From a checkpoint of a small transformer trained on Wikipedia.
Size: 13 layers, width 192, 6 heads of 64.
Each number is 128 + 24 x the weight over its row's rms, rounded and kept within 0 to 255. Layers, rows and columns count from 0. Numbers have three digits each. The size before them is the row's rms in percent of the matrix's.

# up: layer 8 MLP up, 512x192, rms 0.166, rows 330-415, columns 96-143
# down: layer 8 MLP down (transposed), 512x192, rms 0.123, rows 330-415, columns 96-143
# gate: layer 8 MLP gate, 512x192, rms 0.175, rows 331-415, columns 96-143
up330 097:122162100117114149140141149149115151123159137083155162156170106155067121101093120138102138117154113152122132119101121136150147088103135156174138
down330 098:144125135110117156147090114115172161105154182111128142116126110171131158122122113110150152150163153097140161158100105156082141123162161127156075
gate331 092:113130151105135133104169106110121130123092126112153133144157117102134140120143153099145104131095118123153125103138153155157148145098218125084124
up331 096:118112128139173098114181092127135162132134140106126106134155134163101133100118139152154153114105135140114159153069170086148099091135129181136133
down331 095:140154147101123091129051139149103186164132115147104079157196142159123116153136102144126150134147163128163129101089154150095099138146123119100151
gate332 111:121100141137101142164124132109167112094120111154140120144136112062155105148120171120146112105114113148154133084146167128137132127150160157125118
up332 099:120133150129131130149124163118143117095144121117127132181154118134125125149095137127114153114118104165090114105150100127135121111140119155088128
down332 108:103126148097137166183137190114121137069123114131162140157126132120112163107115161115178125110124135143097124129105117120116116143119103149159105
gate333 102:093119110136134144070166077174121100120092108122126169168138151141113119115156121128136125139156126152092099147142130110117168101117144138099101
up333 100:135130143139149159105105128159152153121096065171118128177143145137142132124114133118174103126143123105145115149105129105117138095156139131090165
down333 099:170126134128107147142105117149124130139098108128127146162128097155135079101090125154154145126087161106091169179108158149124135120095159145102123
gate334 099:133134106098162170121067128110126123119128114099100118177115107104145151129141150146129101144151116114099144140106193111086143147156113160181118
up334 102:132114117108140068096142118145090093174132138154114138118156129149125126162141102077088095109151153096109120116123112146137158150044135102159104
down334 102:129141101093140116098128173119122124190119122124162153164113116122130132113098120139132117156101137127166097101115126137145138088080110114129140
gate335 100:135171087148091118108120128155120104126160102121101117118153140149167129097070074099110148119123134121158101158102162150116139122086117137147130
up335 099:158142111115088113111149109095155129146134118123129140097179129127123135089138103151126081113159153136079106127139174149110147123148140125121155
down335 101:117146150148110175121151125099155121156145138142182111164114131098084135118136116110134114129128136181147121098132150095128135106157132126089120
gate336 096:147134106139105134094136112113115161131143131107143109124141152149156123093130107103122130119143122104167157142124121126100133125097138106105136
up336 091:085155108166156147128152109119121126112128061151109106126172126103175157147122177149122090138134179104139136110126119101127108149121142106097133
down336 096:135127122158108147138176118080124116120148113081125132122148156090128138144143149124140130083081138121098113158116149129098130142169136111127135
gate337 096:114099126138137098106140142184145147114116084124117169127150125112136150093082115154110120129118140120124103140140115135179157189123166152107103
up337 098:150146129136160114170141137123129129133108161112126116146089084111126147118106117125117115143103149128107101189174101087137156140116158135140110
down337 098:117124138114141108131104157091154150114133135138148098101130136087108098179134176119160131088133139134112126089095150151119151137061126127143103
gate338 101:133112159154159142104113101110150155076112144152134118124138103080151118142114145108154106137127150117134145130160163119176117164116113094099189
up338 093:151160157146126170152105093106144145122142176091132163122136105112179099138152149094110131157095141104091083108108110116071102113160166117109131
down338 104:094090162135128155155143114136145124124082110116138163085148114128120153091125136104126131116117121116134136121132164185146145142109122135133123
gate339 095:134114097124112088146114144112162082141137152096128132138108149138125153135127114080135131170111149144097182127123148138109147114114124127102099
up339 103:189142153141114164098106158078127180160092177098115092107116075096088153117112148143107134102098149148138139171087117125149072096143150125107141
down339 104:176145150109106115126116117082175180158115113150123165178147143119099097120151135142112161123102131120104145148093138159121075115157119151127139
gate340 090:137150123104120127159123127079109125145118103108115143073147106129130125085100128144117118141153113130133136161109119144116115115134120122112099
up340 095:146112117126171130120086126146121101166134122142152127116119151159094127124175196155123109160135109121122113084175144146101124128112150100170085
down340 096:105099148129162092176109160142104105134126105172120071122113083136128094127142105131136126140154145171162166103124098121141130145104157100136105
gate341 121:139192121136100126128116153121120155125095143125152199139172165151137096111132116118198148136141122100108088108133102136141152097150107145138110
up341 112:139120106089134155138137150120153111167113120121101169139123135164106136155130156165130109120156089146164124139109145127116081119155122119187136
down341 110:166118134105129180145167145107099120107095144096105140098143119114132163119089135079117128127135094119131075188125102131141144147185168143154150
gate342 100:146120147088145153100124101128079158109084135094085174123148101163160115160053170134167134096120104134100146160102098114182155128095102142174160
up342 098:144084172089139129110143149097144150149111150118134125117128119151160084123138129170142083161164118137137089124160135109122112095129109123081114
down342 105:139109172139171128130114102134104134139110094126125135135117147138149151090105100151108090140141153131125156110142090103112140156150147146140151
gate343 080:157130112104110110137096124114158120098120099128129111127140102147147145130106139148135138096082091136085097131142125135143133108142119107097125
up343 085:116154158134167120134147154131149133118170144105131113104163105166099115153070114136114125108111169122143142073108126136099127116118125092116121
down343 088:111157105152128086149113141110083109121070146114135114094126116133071149163150097156132117121137149122113113095100133147134168109155170128108122
gate344 102:108088151116114120146135131143161168157086118158112094104134139162130161114096118147143162101121174134160115162103115132094142113112113143135093
up344 102:125130130125089123110132085094128100130157119088121135110109145082122128150180130153063058099114153107121096137112166119122168108148139116129177
down344 099:122168124134129186145123152144129078096111135098127131117130124114138163147140148109121084156084151162123111134126144147148142105133139080095109
gate345 083:158130119140156091164138145137129115128117149153152114157118157127109102130156150106129073081115102122097127151086131137069148121089093105093084
up345 084:109111123130122148138119137160137120143067146102090133172118171141113124131107138124087126134118117124146135117135101128133103118147119100113140
down345 087:175110140185125111128145128144156114150113063115120147102135098072116105095124139120109122149116115152109094116154134137118134109116120120118103
gate346 104:162157142147115134148144129114103130105119143123115143162166171161126134132082097089145057120106093171100147187144126090129115171126111122125094
up346 099:133116119122108136152155161138172152132126135152161143151128144155105075150119135129149097111161107126116193148132151093107088128143118083147121
down346 106:132161136153127130087150123113136114119115119186143142124160147132174132145106148131136137140130094142151149141137127107146127101163161127118114
gate347 112:131067143138135148104123117123173124121137127106103154150105183170119109090120124161115127132114115110155211174125162160151116158156087145106126
up347 104:111099129144119153121126122120119151146104121137127121102082106117161107099102117175147134123157064186147123119133165134093135149146121127126092
down347 105:145151096134135163136095144127184155124096148110133133103165099133130146123116125130156097091111122156092137106116144111155148131157139114130133
gate348 080:141142131182135102101072139113153112113132099120115097119113135135107132092136155175125118131157136147101143140142105175160133126108169120127140
up348 082:127126140158124089118128122110064177138113098122098126139151115175100158075122112140138079117160122113136146137072139160154129128150121126137125
down348 087:117183179115122125128098109141104149087123137141094103147129082113162129138103138152126104060159099109116093136169109123131097097176131133124132
gate349 084:141114161155200153143096163147135105148181118131134115136118119123156133136090143123169157111112142103120104134158162118128101111133127102109144
up349 084:130119162149160143137089145128167163123130094118136125133132072082122117157097122132121108150137133135134108132160126093116153137114110180106119
down349 090:103108148083095116127126168104130100137122142145131104125137147158119153154123079132135123139100114175093115071144075122106142124173117163126077
gate350 092:153084120110135139107126112116139079167085121167131112136074130129174103115096104083118133149098133162135166113122128138120101164137100098142115
up350 093:147154106143131129169147124152165171103149153094144147154116118162166137119137074153145105155145094133107119155161124136112137097113155129143128
down350 091:099122132161106146196108084138106080098136121126116189074168099104173152126136186129164168159160084139112093153151123084119097186138108134152097
gate351 085:102158141152119124160115180118117163146084119131129145147103131102168109104125072150170117143092115171156132144109112129143099100089150133136113
up351 086:091177149147119138119124108170080133130142154154087140130153102115152161127117091126119170166085119105114107141107085145145143126132192140154109
down351 084:136120119093064135100108128139166144199134108136123130136139158132138135145129142139111116120130138107104154117127158137091126121172139156141139
gate352 103:111117158173126150130157100092108131114091125154115102072131133114149183112123100143100166136156164100121096160096104137144108105128111109117149
up352 106:137094115122154154117118124074181108127173138104109142128104128121136144138128085140152146105121175104116099130105143133142149144141095121143128
down352 101:057123100125123116118087087123125105126117116120161156135123132153105150131092094134159138101114181100185149152171129130164132091097122116109096
gate353 100:131137146083109117134151149128081137088143153111096100116155151128176132129087077168112116134098127108155120124170152135164121147081160124174135
up353 098:134124130152113111138095207161131103125168146130091197107140148101183128156120141135111151107156140130096118127120120105143089142123135124078123
down353 101:076182110122139103153125145112148151106112112100139113093118086137086092113103126110203161113128105168090132126114115135140141102115134093155139
gate354 104:119148120149095158098113164083167138123113102136130123135142161131107157119151131137140197139133112169137130119119158138113144087148086078153118
up354 102:158109134167104121105110149129123103114125111148090166130146189147156130156141121105156123096156173087123104154134169104103131125142101168137159
down354 103:146099123134170140134092154141131133131120151097148187109149141116146077115153115119132142179132140140074147152131158141121121109125101111097108
gate355 101:109117131156116161122111107118117174116127094171091160089100105147078144145123113128134142155157167151126126084101143084132199123147099086153154
up355 099:104113098146125140109088133100087071121118119086139131118126118132066125128096135119097107126159149112147109093086101108096123108124131110130148
down355 103:133111138116160089108092103133108130113115101131100121137138144104098113149106109145076110110140135138109144160158115144132130091082164093136116
gate356 083:140143107108080101169099145116149077129091160120131169120087162158138095121125136093112132151138109162080169146116110085121153160147165113126090
up356 087:128150100114137091118138119103144114141148131137138133149162116116178099116125153150092188131131091133105109149127117080168142135154125112129161
down356 086:153122122126140118118112102130166099131157139115104125124168105137121080087092083115130114095171101136083133095142151142116140148069107142136170
gate357 109:160093157103150182145101099148134085073101120121147166128094130126128148117144135169124128134106110128096154141122125157120101099129166119087104
up357 105:153133136120182142126118128114121092117169142156135105130122161137114142168097118164116143119107139140121095157125151161102077110126124111098128
down357 103:139143140135147133088124090105147108173119123119119091083136152086124153128116119153101110119131124148132147103175099110152198067104124071166124
gate358 105:116116107147103130132141128166162100115120131125133115110124141160096184098134137183200090116153109098119130098124125139135083128107155167127143
up358 102:101130143134142133096118147117160121083128133125144115132120149153130140159133090140131178155096174112114101145106185112130152106112095121098135
down358 104:127145109132178148119114135088153119107134125129096134164155106133155114133155143083129174112144140074129155115103158119111073104136146118108095
gate359 104:129130140139138131076125138123089124138105139079151105122097113156117151111143135131099113146135125170104115131085165096141127100117117136098089
up359 097:140097109137131130126108141146141121131152103095133149143106118115142107129130108102107126110091159127130119159215139102119140170162100114124128
down359 100:178133136149108150127121139115123090128114141081133094083153142134077102153158072102134116169119110111095100126162118157077154146156124131086114
gate360 106:164122090145181117105115103137136107133097127131198116141123127144115150157082117130152117089130134156089161133168122108136149122129149132085122
up360 105:126123131130154168126101098151149115115114119143135110075122135104104149118143137129087115152106083138093166081111118112131108125130146132141126
down360 103:161121096147161132112106108159104124127102090146121145151092130099112192154109135130135143108121148126078142112145123129130165093192161114107142
gate361 100:119112136118047131148150119148102203177154137098091135133120182151126102128089150124106157097127112146160101137119155149103105107140150116128112
up361 100:129094193132136207140139127142092115101105181135145114150129079137105107113120128141145130125069138133108109114110130084098127139119126127103126
down361 097:141124132162165111085154115131116159127143112133122074124146118138077178138122123136134138158149155159173130141126149101163089069046081144149104
gate362 103:080134115162132135116104165151105104056089164136135128091142105153116148091126097182168146092174153134148161132122147106117149178115153146161122
up362 101:145169115103114115151159096153114135128131134101162128118134131132155152129120125127160181102163111134115124102188086123110113137119143162123148
down362 106:125086140124130081133111135144134106095145163118139129158107137143095147119093120172099140139140127118113161167104075124122086149161140113199123
gate363 087:106121095137150137131114163153094095146145148140154124118131135119142130096112158140084150126113096153123085126117204098146112127172121117160150
up363 090:136102117159165138124154100168142130072074111127106123098135128098139127092116118176121105183144105137112124114153147132141103151112128105152115
down363 087:161154108132090138117126127109117212159183116141165124135141119116089118095121126098163107148129132090120172079126128118095132110126111121096103
gate364 079:107131076155099176137107110138125130124117145161106102133147120136109121105153162156138106134155152163132092165182124096124113122122093123132154
up364 078:094089101126129159148104166150153115108089123130132101123116120131165141118117152141116145168123148128159102112152126146123120129153122119125149
down364 088:092097128123127131149127111148124143140127116125124090075116162096137135149136120129126164119140168117149131084177100132116112102174150151152139
gate365 110:148177137172134075132128091133102120125115134149122077100130127118116142109123111152128160136096102194155153105166131117136119145123119103108114
up365 108:185108132143126143136108071120125134122076147143124099100133086091166128083134149134137136156133133112158157123136108127124122085110169111122094
down365 102:171166136133110090129105133122140105116139116130111144094148152201116131131151128165126114139117178127148139102113118156112134095124125123151161
gate366 099:110121104140142130133117113123109157100120126084101122148137107139092122168109149126159128136136109143102077125118149099120182100127176163135115
up366 110:089143097147171091140143134085141115095160147156109162150162122119158150125145146179128113140161127133129137084099112123138129115133118136115166
down366 104:129108102120116085139137100137153103157126116125129172106134110124147148132147180135093097132136089089127112132105148115133120141123080120143093
gate367 105:133143113100144113098176139061134122155174129132124128140148104137107151086113133107129138138134164179141116132114172144081161116154136106116111
up367 106:130120146130083141173138139160104127117123161130121135142112183124133137160121165155130142160069143153099109140142102149121134147088139148132097
down367 101:116099151132087114119142130145115110118121113108108153116128118126116148147076116148188109192139150168119098149113137162164146191146105131183132
gate368 110:116149110113148120167160107135185095097127107113124115148160132131110107159129173108145118152128131123123113132122171112134165140109137127161115
up368 114:148133097126113117122162167088146103128128105148129164134126134163117093123131130087144111148117081110099174176158102132144106138105113135132123
down368 114:128138147149119148113162148144121130148127111078109126118133112118107132100133118114078138092094087152141090122115087141125140147165122121147146
gate369 111:124129112125086105118118122105100141087097092155120148111111155151111085113117118137131120117131118128131078107123106173138153127092141084085107
up369 109:077137114163093108157173120138113134140116145137141139125122161161127115112124146179151103121128111181166112133126143119106162131121136126149098
down369 102:117150123116137103178114171127069128115149118116171156113088122114161064118170182136073153136098127113143132177186135096117114129170092105131092
gate370 112:127134136113128075131170152141137121067089154122120126136101139150123122096149157123129069156099110141107146157121121111145147085126176080165094
up370 104:108140146111113159118147161134116171138090141097112139084099138107115118146109077172119120088075129149141140122132131122159136118123155092098143
down370 118:119142127141138147126141101084126139218117129141139091104119133110144106160102094137107121109116114159133130124178161124160147128136149134106118
gate371 097:095120099106146123147100125110125170099126139155121092162106207153132119135133125170127105096101096106142117126119125141154106147115136108151126
up371 095:134135096145135141111132157128117119121122138096109121138161104142160131147142153126138147143148146120143086117087097093146131132149131113132132
down371 100:158134120137106120093130169140130165124164143114099090149102086155105079118097147129130152140117146097157120100137145141109137122111131125160117
gate372 097:148160116137128104158098135100111162159097116140119130129112139132130155122190121140120103124127104120152131093151145114164129116117177093134106
up372 097:150120143122135112113162144136132096127087133110136104141164156076081148096145105107100122097114113098145172127131110140147104116116091206150188
down372 093:144099095151137123123146130115098182131117109158123156158160090124123106111145125137064136118081116120132103137122130155088145141139174142160130
gate373 115:085131144124134144158116108139137135129168099140116114147147164105110130158112126091130178123110144142076107166170148130107136172110114094100111
up373 108:128113150131169118119114123108088131125132130185157143115151148082158109117160115098147150134148114148109140129104134138100151142115163135103128
down373 109:138135109125092124141116113122147127131149133114131130142136122100105154142118145111134153164160122155129097112152121116159142131113118091062173
gate374 093:125145082137085120106119104131142098103092134148162110119154114119087177134115159117119100136125176126155091093106154111126140136167116150130118
up374 094:099119099112129164137126136139150170101146083158063125123104156121114115107142137150101078112150119150133144156119155117153121119172109142122118
down374 092:107158136122088114128124119110128131090184099143130144132151157112163131122084115144145118151100107171113143109110184098145126103137120133119150
gate375 098:092075174151173135127122165089147112111136161109130126106099107154117119104122146122120161132152141066135175126125167118108167122105094124169116
up375 100:123153132175159137145148142114131105132133151090075105100139127109145128111144144103088140120136113146181155144106131143126134110115071124151131
down375 097:090120135170123137116114129145119117178121112131080156137146112082129121091137152132119137130163152094134095139113121120094078127149058153137158
gate376 094:146103108156131134135085113069133103104114135109100098131145117114125117130118116117143129130143131142150107111117106163086174149148161194098118
up376 098:138099141129137110123105097139129100089130107154160097107101124116163154131103143141133156148137125110110163150129152104114139108137134138123082
down376 099:104116148077175173136126150133108103150156109119158138142109151163133115066114120132112127181107129128135185104100155097125122185088152119169103
gate377 110:124120120112094114178149120139122080110159133155168147116134115135175183085164145126152130095111129101112155145117132080122137133166148118174126
up377 109:160119131106130149132193141144114102139135177118114134114158144184118127084105093128175106140183134137152113080111096113109123167136122095128095
down377 108:157143141131204133108141091155094113171186154134118121105175173139128093107134148096097067137163105090095122121143139161078122150114173165115129
gate378 119:115131119081158111135140136143127127112137142137156135104111135129124132097069149140133119137126172088116108141134194081119140113108123145126134
up378 121:160084120093147161128126122136143156143096120143141141114133115142158139104127120147111096156133133149105105187101167108139149136097143148147149
down378 116:173099122120151142126112134096113139154118114117161148126124153111100153118123118154134081129092158129110124139119135122132109163131182152121124
gate379 098:113131158118115154148116125107088182124132108144111141094139119098139158121149114136132148093166139111132091126108132172142105166123115136129163
up379 097:174157098145114109075131115172146118097147115143172079113121131132138132148128114125157142160098123158111119136130167122166111118134143119117145
down379 098:136158140075148172167083064093149081104145115147139150137154135145092140112142146115134165130121170164131121105165140132108111142149188168056142
gate380 116:082163136125113135132134153108096131085095116143117131121115130107092124161151130100114115144128171129091100104119110138135143139182138117141122
up380 118:135123100119166079098121119141130146151086116168115129102146084133143137093140121093139130101100122144159125142131158114152176136092139128123093
down380 109:165078128124157115136124164110129175124123130122120144105105168106144178099116162133124113106141105147120121152117150119146153091157114136093120
gate381 090:157149103093110169117125134169127143106155114163110161157089164160105121143120130123143163169078077155147108132164138113130125177090183082118114
up381 082:140119131149134082126142121110128102098131135117136143082110118164169116084117120108128186129151137170090069091091117142121144110145145155086191
down381 090:167123105135135121164127126144154156093149099152137097095098100136134118093154145100120140181146112126125139093123133067158117134176146100146149
gate382 104:116128123133149132098122125138115134116119116155130151181151139137156148091127169125149118147192104126183107141152135107139144131130125126165138
up382 100:102146120154162100139144135109169153156097113150131126168103093072102156103150119113097157147108183139131143112104124112122122131114120081155099
down382 108:139088114147127093111169134132120101095164165100065125120113153144139142132149138140114089064100137127118109124123093109157143139182169130096181
gate383 106:125059130161116120172129114132102157085078136144109141118175141174120145147137103177119127136117163111135131110104126135136120143128142104117164
up383 111:121117150131148103155111126129146119051176095153156143077116141127101115126136146084156131149078100102158157156118141099108105148148148145098161
down383 107:143124140134131140154098128128162160171146086115129156129116110165156108180162145096108115149147102137117097121155116133091109047159162096153149
gate384 108:104134133106139112119088111093138098094132177139134103175180112135180142133087162098145092101149114140113107130113124142140108084124129133103178
up384 106:137133106148136124101102065066116107179118129107081076125140129082126156145138161142129166121098141144098101119160116140149156157108133078091089
down384 109:123131126136072098123131143145119117142113122117131153119152081134165170104132109107149114097119124146097168126115094112132136118084090107142135
gate385 109:124125161174133096158100110115103117085139105125104156118149131147160122104146098142099083184143118126086159140108130115114120126169110122104128
up385 104:134150109117140110127123124144133080114102104119151129118123161185146183139131106109139088169108144116098072141129173146124095160059128120113159
down385 099:139128087143161145109107149087135095157171145155110107133116148135109130144125139133091142121135114094127141074099137137110146117135106185157131
gate386 101:138136106117134144104163109119138138115121105078114108108108179116127110132153084168119139127137182105148132099127129101150098160099126135174129
up386 101:144169104153159130138119163175129139147128082107126115122127164147131114144116113107190136114088108155121119125124131122132119102191097099146112
down386 103:136060143160109114100129080114170158116153105151147104106164136150142132111120165142131125152124120113097115119078130161131127143185146167161108
gate387 105:117130139174152144099116155106146131157126135185140171144143122120117131128103067115165103112110144140120134107185143103175150124150160094101124
up387 095:103145166086130137140140122130138160067121139084081133110152139126116106104129147099128150157167102126117123125137131144107129168088114122168125
down387 105:113117125094105131142126138146143126059154109129121151144153108102119185127121127157150115108144142157132106129112145132125150149035167157160161
gate388 107:140168137147134140104136127090092109118177159117124142137144111125164165110088148136084093102163148106131123148146132133102123124117102097156122
up388 102:107124092163159121154119091150125194173084117170152166150072119153119150135105160132122153111112152147138137120129128122138146139124109169129124
down388 107:106125160142098137154140130128168098132119182115076122113144129147126092084139143120108122135097171127204161085123123141171105097147118159131127
gate389 106:121109097170106122127145116147138127119112118162115126135148134126136166088124124108127137147115112163106156150137135109139130120156147105121124
up389 117:149142148092098141177106121129134129140096142118116154127137172171114114131138161131177153118116127087144152127099119120093090122103141120165146
down389 108:113137122142132151120135110125142108200105138142127135142108150146131103160110186139162103113100140134151101124088133115106113118063146163179175
gate390 100:121146088098097117148128110115100140121113122118156100119178130149099141083142121123101138120121149115119102115104115101086101121154165137113121
up390 099:154140144138124156127156129156095121104109097125118104161124094114132122167143155105098134140156087139113119142126136083147111094137100141124125
down390 098:110142113092131095138145122129139153102170117131155182111142117154133169103080120150118127142123143107130156151126122122107133103145147103122121
gate391 104:140141115099145114148105095104147125088099147152156110109118123135138146136117133102139165158174146173110129114131147123059092117140148115134117
up391 103:131126120114099179093143154110122111160127098105133114119165102169070092157119142091144106113091118134133144168122140099151137171135134129142146
down391 104:199119121137095146117131160129056117117108131087108151141148168130102136117103117141109117096131159098124156146085122132130155230128116142161097
gate392 106:116118152101130106102200128136133111122161160127111129166157099151125148176119127137154095150125108120083089109117145136139150131131113088119121
up392 100:090116086119109100071082120106100138061147133149122130143134174123092143144144163144143104090134159088126122140109131128161124145127149102077121
down392 105:142115154106101096154098099119077122138123100099126116124124127158182194138137123135156135127125118178082147126139113136112113130121105148113143
gate393 106:147097055084124101118121140148146112102124194144120103154170166156150129142151120090148161142135132136109138140140113090148158155155126129108128
up393 102:184131109136140114160104119136149173127127157160115115137164172124105157122114125116159104077137088080112077145154107115131139131129159166115118
down393 104:160121064128125076130147100118136150135104149146101147102132100147109136088127137119113106123124115097141110109129096135151138107137109119137137
gate394 118:183112108118158101117104113109183104135129139173123145198124108117105143137126139150130165126102180128115123113145101158097119178073104111140109
up394 113:099146118097131129112145112129134127110153158047123149093110055139178109138122154090126160125102085155106126148163106112152127114115128176141120
down394 113:110131125128137134142130142096129135137100107090111117150089124142177151105129086117146128172127112127083147144164128165149176170106169139120090
gate395 095:148100164113108132121132170118143087116092122100146155167117168124122111131150171130160150125108131134123111169102119108132105169149114124107097
up395 093:190110145095161122118130094099131111146144103090120114109148134095142130147118145123199085153124124095097114103081123120094136113117136126131110
down395 094:086150119138133069136117104149144130121110140103149130116082121159108117107127109155157157123123138130138134159145134121107125138126104109108115
gate396 108:136168123105123123116111072126120158099124093126118108159097155077122109112109092117125101136097134109108156131122116132128107145142169110141125
up396 103:122177096100113104133168117137127102126092149133129163148153130155097159150141112112103137115098125088133097169158148145158104139137111154116139
down396 109:133136125082124155117138132132151152113113127102121159128166138090129192113149123097148093156137109136125103147091124123098131091151155124112101
gate397 079:140152118155179109087114130117143110140107144132129140135129166138119121101169122147134068104109110089185140136164140143073147134177152134115108
up397 081:105102153115090136141156161102093101107125117137150111145135101139152181137126112144132149113125157165094157132121102087139093094112150186143152
down397 088:128115118115177163135130089144196135144147144113162145149111118080121127144105112119163115149121134103103124144163107129101158153129092131095140
gate398 091:058123126160159081114094110083141139122099112135157128135150144133051135103122162138138101123133158097168158114137102095149106131110102128141100
up398 087:069103123129124147094123113115143092154183161097146098112112118105166125107135153140130156114148144105127127135116140143140094157110119116115129
down398 091:115100144115140165148134137137159122153140127147118142134139105115089134169095117143120113139143146133162133089171191113174135123089124141135120
gate399 103:172165109083163133148094124145129139102102121136123131136119105124157157162144115130116099134134124110111116122162216146091160104092109150120119
up399 110:098132149111106138111182076138131146138119147110151114123141132152143163108162101131124140150127174116117132128091159182133128111156102099122091
down399 103:114113144121091147136134156154139145074153085084103115127128061158089110156132141142129155157136124128090103119160123101122160141174176148119095
gate400 078:146105129090125102098067167139170148136092141138124136141139113109152125153106161149120093145089096111126124145089124167137122130124125118119107
up400 082:147175119123137132118088112132115127158151116087177120109123102169102083128152086121138102075103127125135123146133117154110101142139147115119150
down400 080:140162122084177131177131126109123089089118178144104147149136138127128180154148185142136129131139130121122136130141166135134122122083119079123104
gate401 093:131104160136117122117127101109131167120113151150157068121145164131107135138107147167172132135129125126157113094089123092141129108095143134140104
up401 095:129176139188118111109111118104131121117163130162137107120122097104105131104114143137098116144154133102150129133144111128145106131114103178116132
down401 093:122114141106164136158151149161095140127141168105150104107133106120140108125143134101150097100109101122103115095145102179099074142111147111140103
gate402 085:102060133082085141141121131088133094138150123141112130115122153156143164133177109101115153142105111163118106106083129151115137179103107098107134
up402 090:109151154139117148117127118144107096137156128147142088111108153143108143104092097128131113136120094095154102142078112102159117102093128150140144
down402 090:134096154115126139117138129133071130117129132065127123143150151132101092131092148101099133100097115115110178183131160143103158091173109128138098
gate403 091:105141055094110120085078139121106116130115148111123135138128097139107132106106129078092141116131083127146157140151149127121124132141151131147146
up403 089:168127131102103113125144151180121129175117121107148106105113125085133156087130136110136140120156105116130114105112121118124095149132101116123139
down403 101:180139136132148142143151102148125125123137157124147107084157143129111154126088121112147111149128188119144110122123098103135123120125124103112134
gate404 093:151133111108109185107129170093082102138149151149129094131171147086133095138122144100069095114115171132114124074156126090129131130087077169141101
up404 095:145141164126116171158110118133158141121136148153122150116149182134069101159154140139128150127138113128171133123139144126151138165117097114113096
down404 091:109129131160107137123164113123133101121129118162093165187101129111115113121132142111105165124121113117106117136142136129169130112111104109137157
gate405 103:128137140130104130140095179112133137030141125141146142147122139180115131141090171086171131137131143116120155118169117094187121147103134141149133
up405 107:155104141164118172134147136140144123150124123117099133158115119157132117149173124106172144096106094155097116110144114088105132115145148110165161
down405 096:096158084141121117124116126116114129160152106142136130094141168126168144114119097152123106116118139121154125163134133126130147153126091142133134
gate406 093:128134126171140104130120146148069117132149149139141131122167136101114130060138148156111130095113116105125117152111103115146112125098125145124118
up406 090:124106087121148116093131136084111115129151135100122086124113120129088164060106113132114129118155138120152090100136108149118163116104115142149133
down406 094:122116125115152159148126116122173073123130110096113197155122135110118099120139133141141119128159088084090125119154103114124142075085133140105124
gate407 071:103136171097104086093166094107099135139098112131154126087108109158138057158144104119134135109181139139102171109117159144120151129077154153104134
up407 070:118110138113085126114160109115144120162145115173143105130070103146161068146097116174165109130148126117074167148119141144112125112080153100102142
down407 080:082156111141157101118129113111104144105124108145152073158111122099143125154095085106163127123141107112146108108116116125158183106125134132132114
gate408 102:132142127096138183144107158108091103078083121111145128138151133176150124124127170149146136185102160148122140140113075141139199112122108075129155
up408 107:134122136170119106123095112125142111147102127084134121117135109114130123072152117113165131157126158134160142111126128134151132140115101103092141
down408 106:142136096128120110117110143122137114137129143133112149112134121115137161135128117124152125138140145129131141114138111120118135113141091127120157
gate409 101:161146112119122124172160084101090096150095132145162142090124142099162116132105122136108141156145141151097119152113146163079170172179133136137086
up409 108:111111135147127143125166126111142115111121138108114122113137051160098134094117141113095121110123153128149109094121140188123135145139157143121104
down409 104:101169078123164107182146152106120115139140133142133101130162080106169132131125155159121112146206129114086134108119153134119125122120128115125118
gate410 104:135127116111107156134147146184160111115168150097076111106154137116188142127128147110132172140201145131149128131115098145106105078165115114143124
up410 114:156164174149120187120175147090111139114144077145142174163116113132112119119106136176145116120101136152159163111146104124124102121123090129163113
down410 108:136092110164101102128103113144094136146136113150111120132128147126126088154124106122172155114129163144148132094102144168071164159146138161108116
gate411 095:128135062179134174176119092153109102089144116144108094097128133104122116075124128172090092115144114151103159118155107117116117168120143163114118
up411 098:118126111137127119129100162153093078134122109148127120070140096115098121182171155114168120129076103160157128119158129079155093139120136143165104
down411 096:147174128118143160106141130111153134145076119132151099192098127146101087132134101121124190122119130099118133114140140167152154137098107129110087
gate412 094:123123148104122125094120117089128129118114173148118141105122159138185125144132153132130143101125150148168153126131172134144141120072077141144164
up412 095:116136086130110143147134122136150109078109122153083109116115117137070163173126118112149163143109123089154127124096161079132121127150115151164145
down412 097:132159121081140121129160096105097134153153141113145110141138125162147128164112146107144190153122157141181145139134178156098163120157088139143132
gate413 109:136115134093135161099138104137119127144116105137156110099154100123145126117161154111119148115155092130095138108115100149158134134111166152123131
up413 107:106123123128132119117174120116156150151153129089117096152142159119091136138119133162126118129094138160122140097133158142090113158174112153108126
down413 100:137094140138106102079130154100140185124144141119165130141104147116108119127051109152132126120098174123136130128115122152163119130120121140144112
gate414 101:150138078125146133122124137122128117140077114122131138126143101138147109107150070150176132151143133154162153116137128155154154148154109121154118
up414 101:141131103137135102133134143145129146081166161125142138117109158085149120158109120128142122121117134118061150112093119109115139122117111135157100
down414 103:111098146143116117131115171145121161119133136080128100146118118163148111191123096131118157182069133112159077143121126092123143074144100136131117
gate415 098:123080129072088159111100101141127134131100160127130123106162114146137085127135127140115134092122115145110098115123143091109103156133124153116122
up415 097:158147114121138154156112114129095120115122138104116151093154116142130095130148157084146167094145126147168129110111130132152162104127148102192123
down415 097:152119112065088106137100102095168114153119091132135141126114121140123126122129107176136111135088116131111139161106121138123130083118124121149130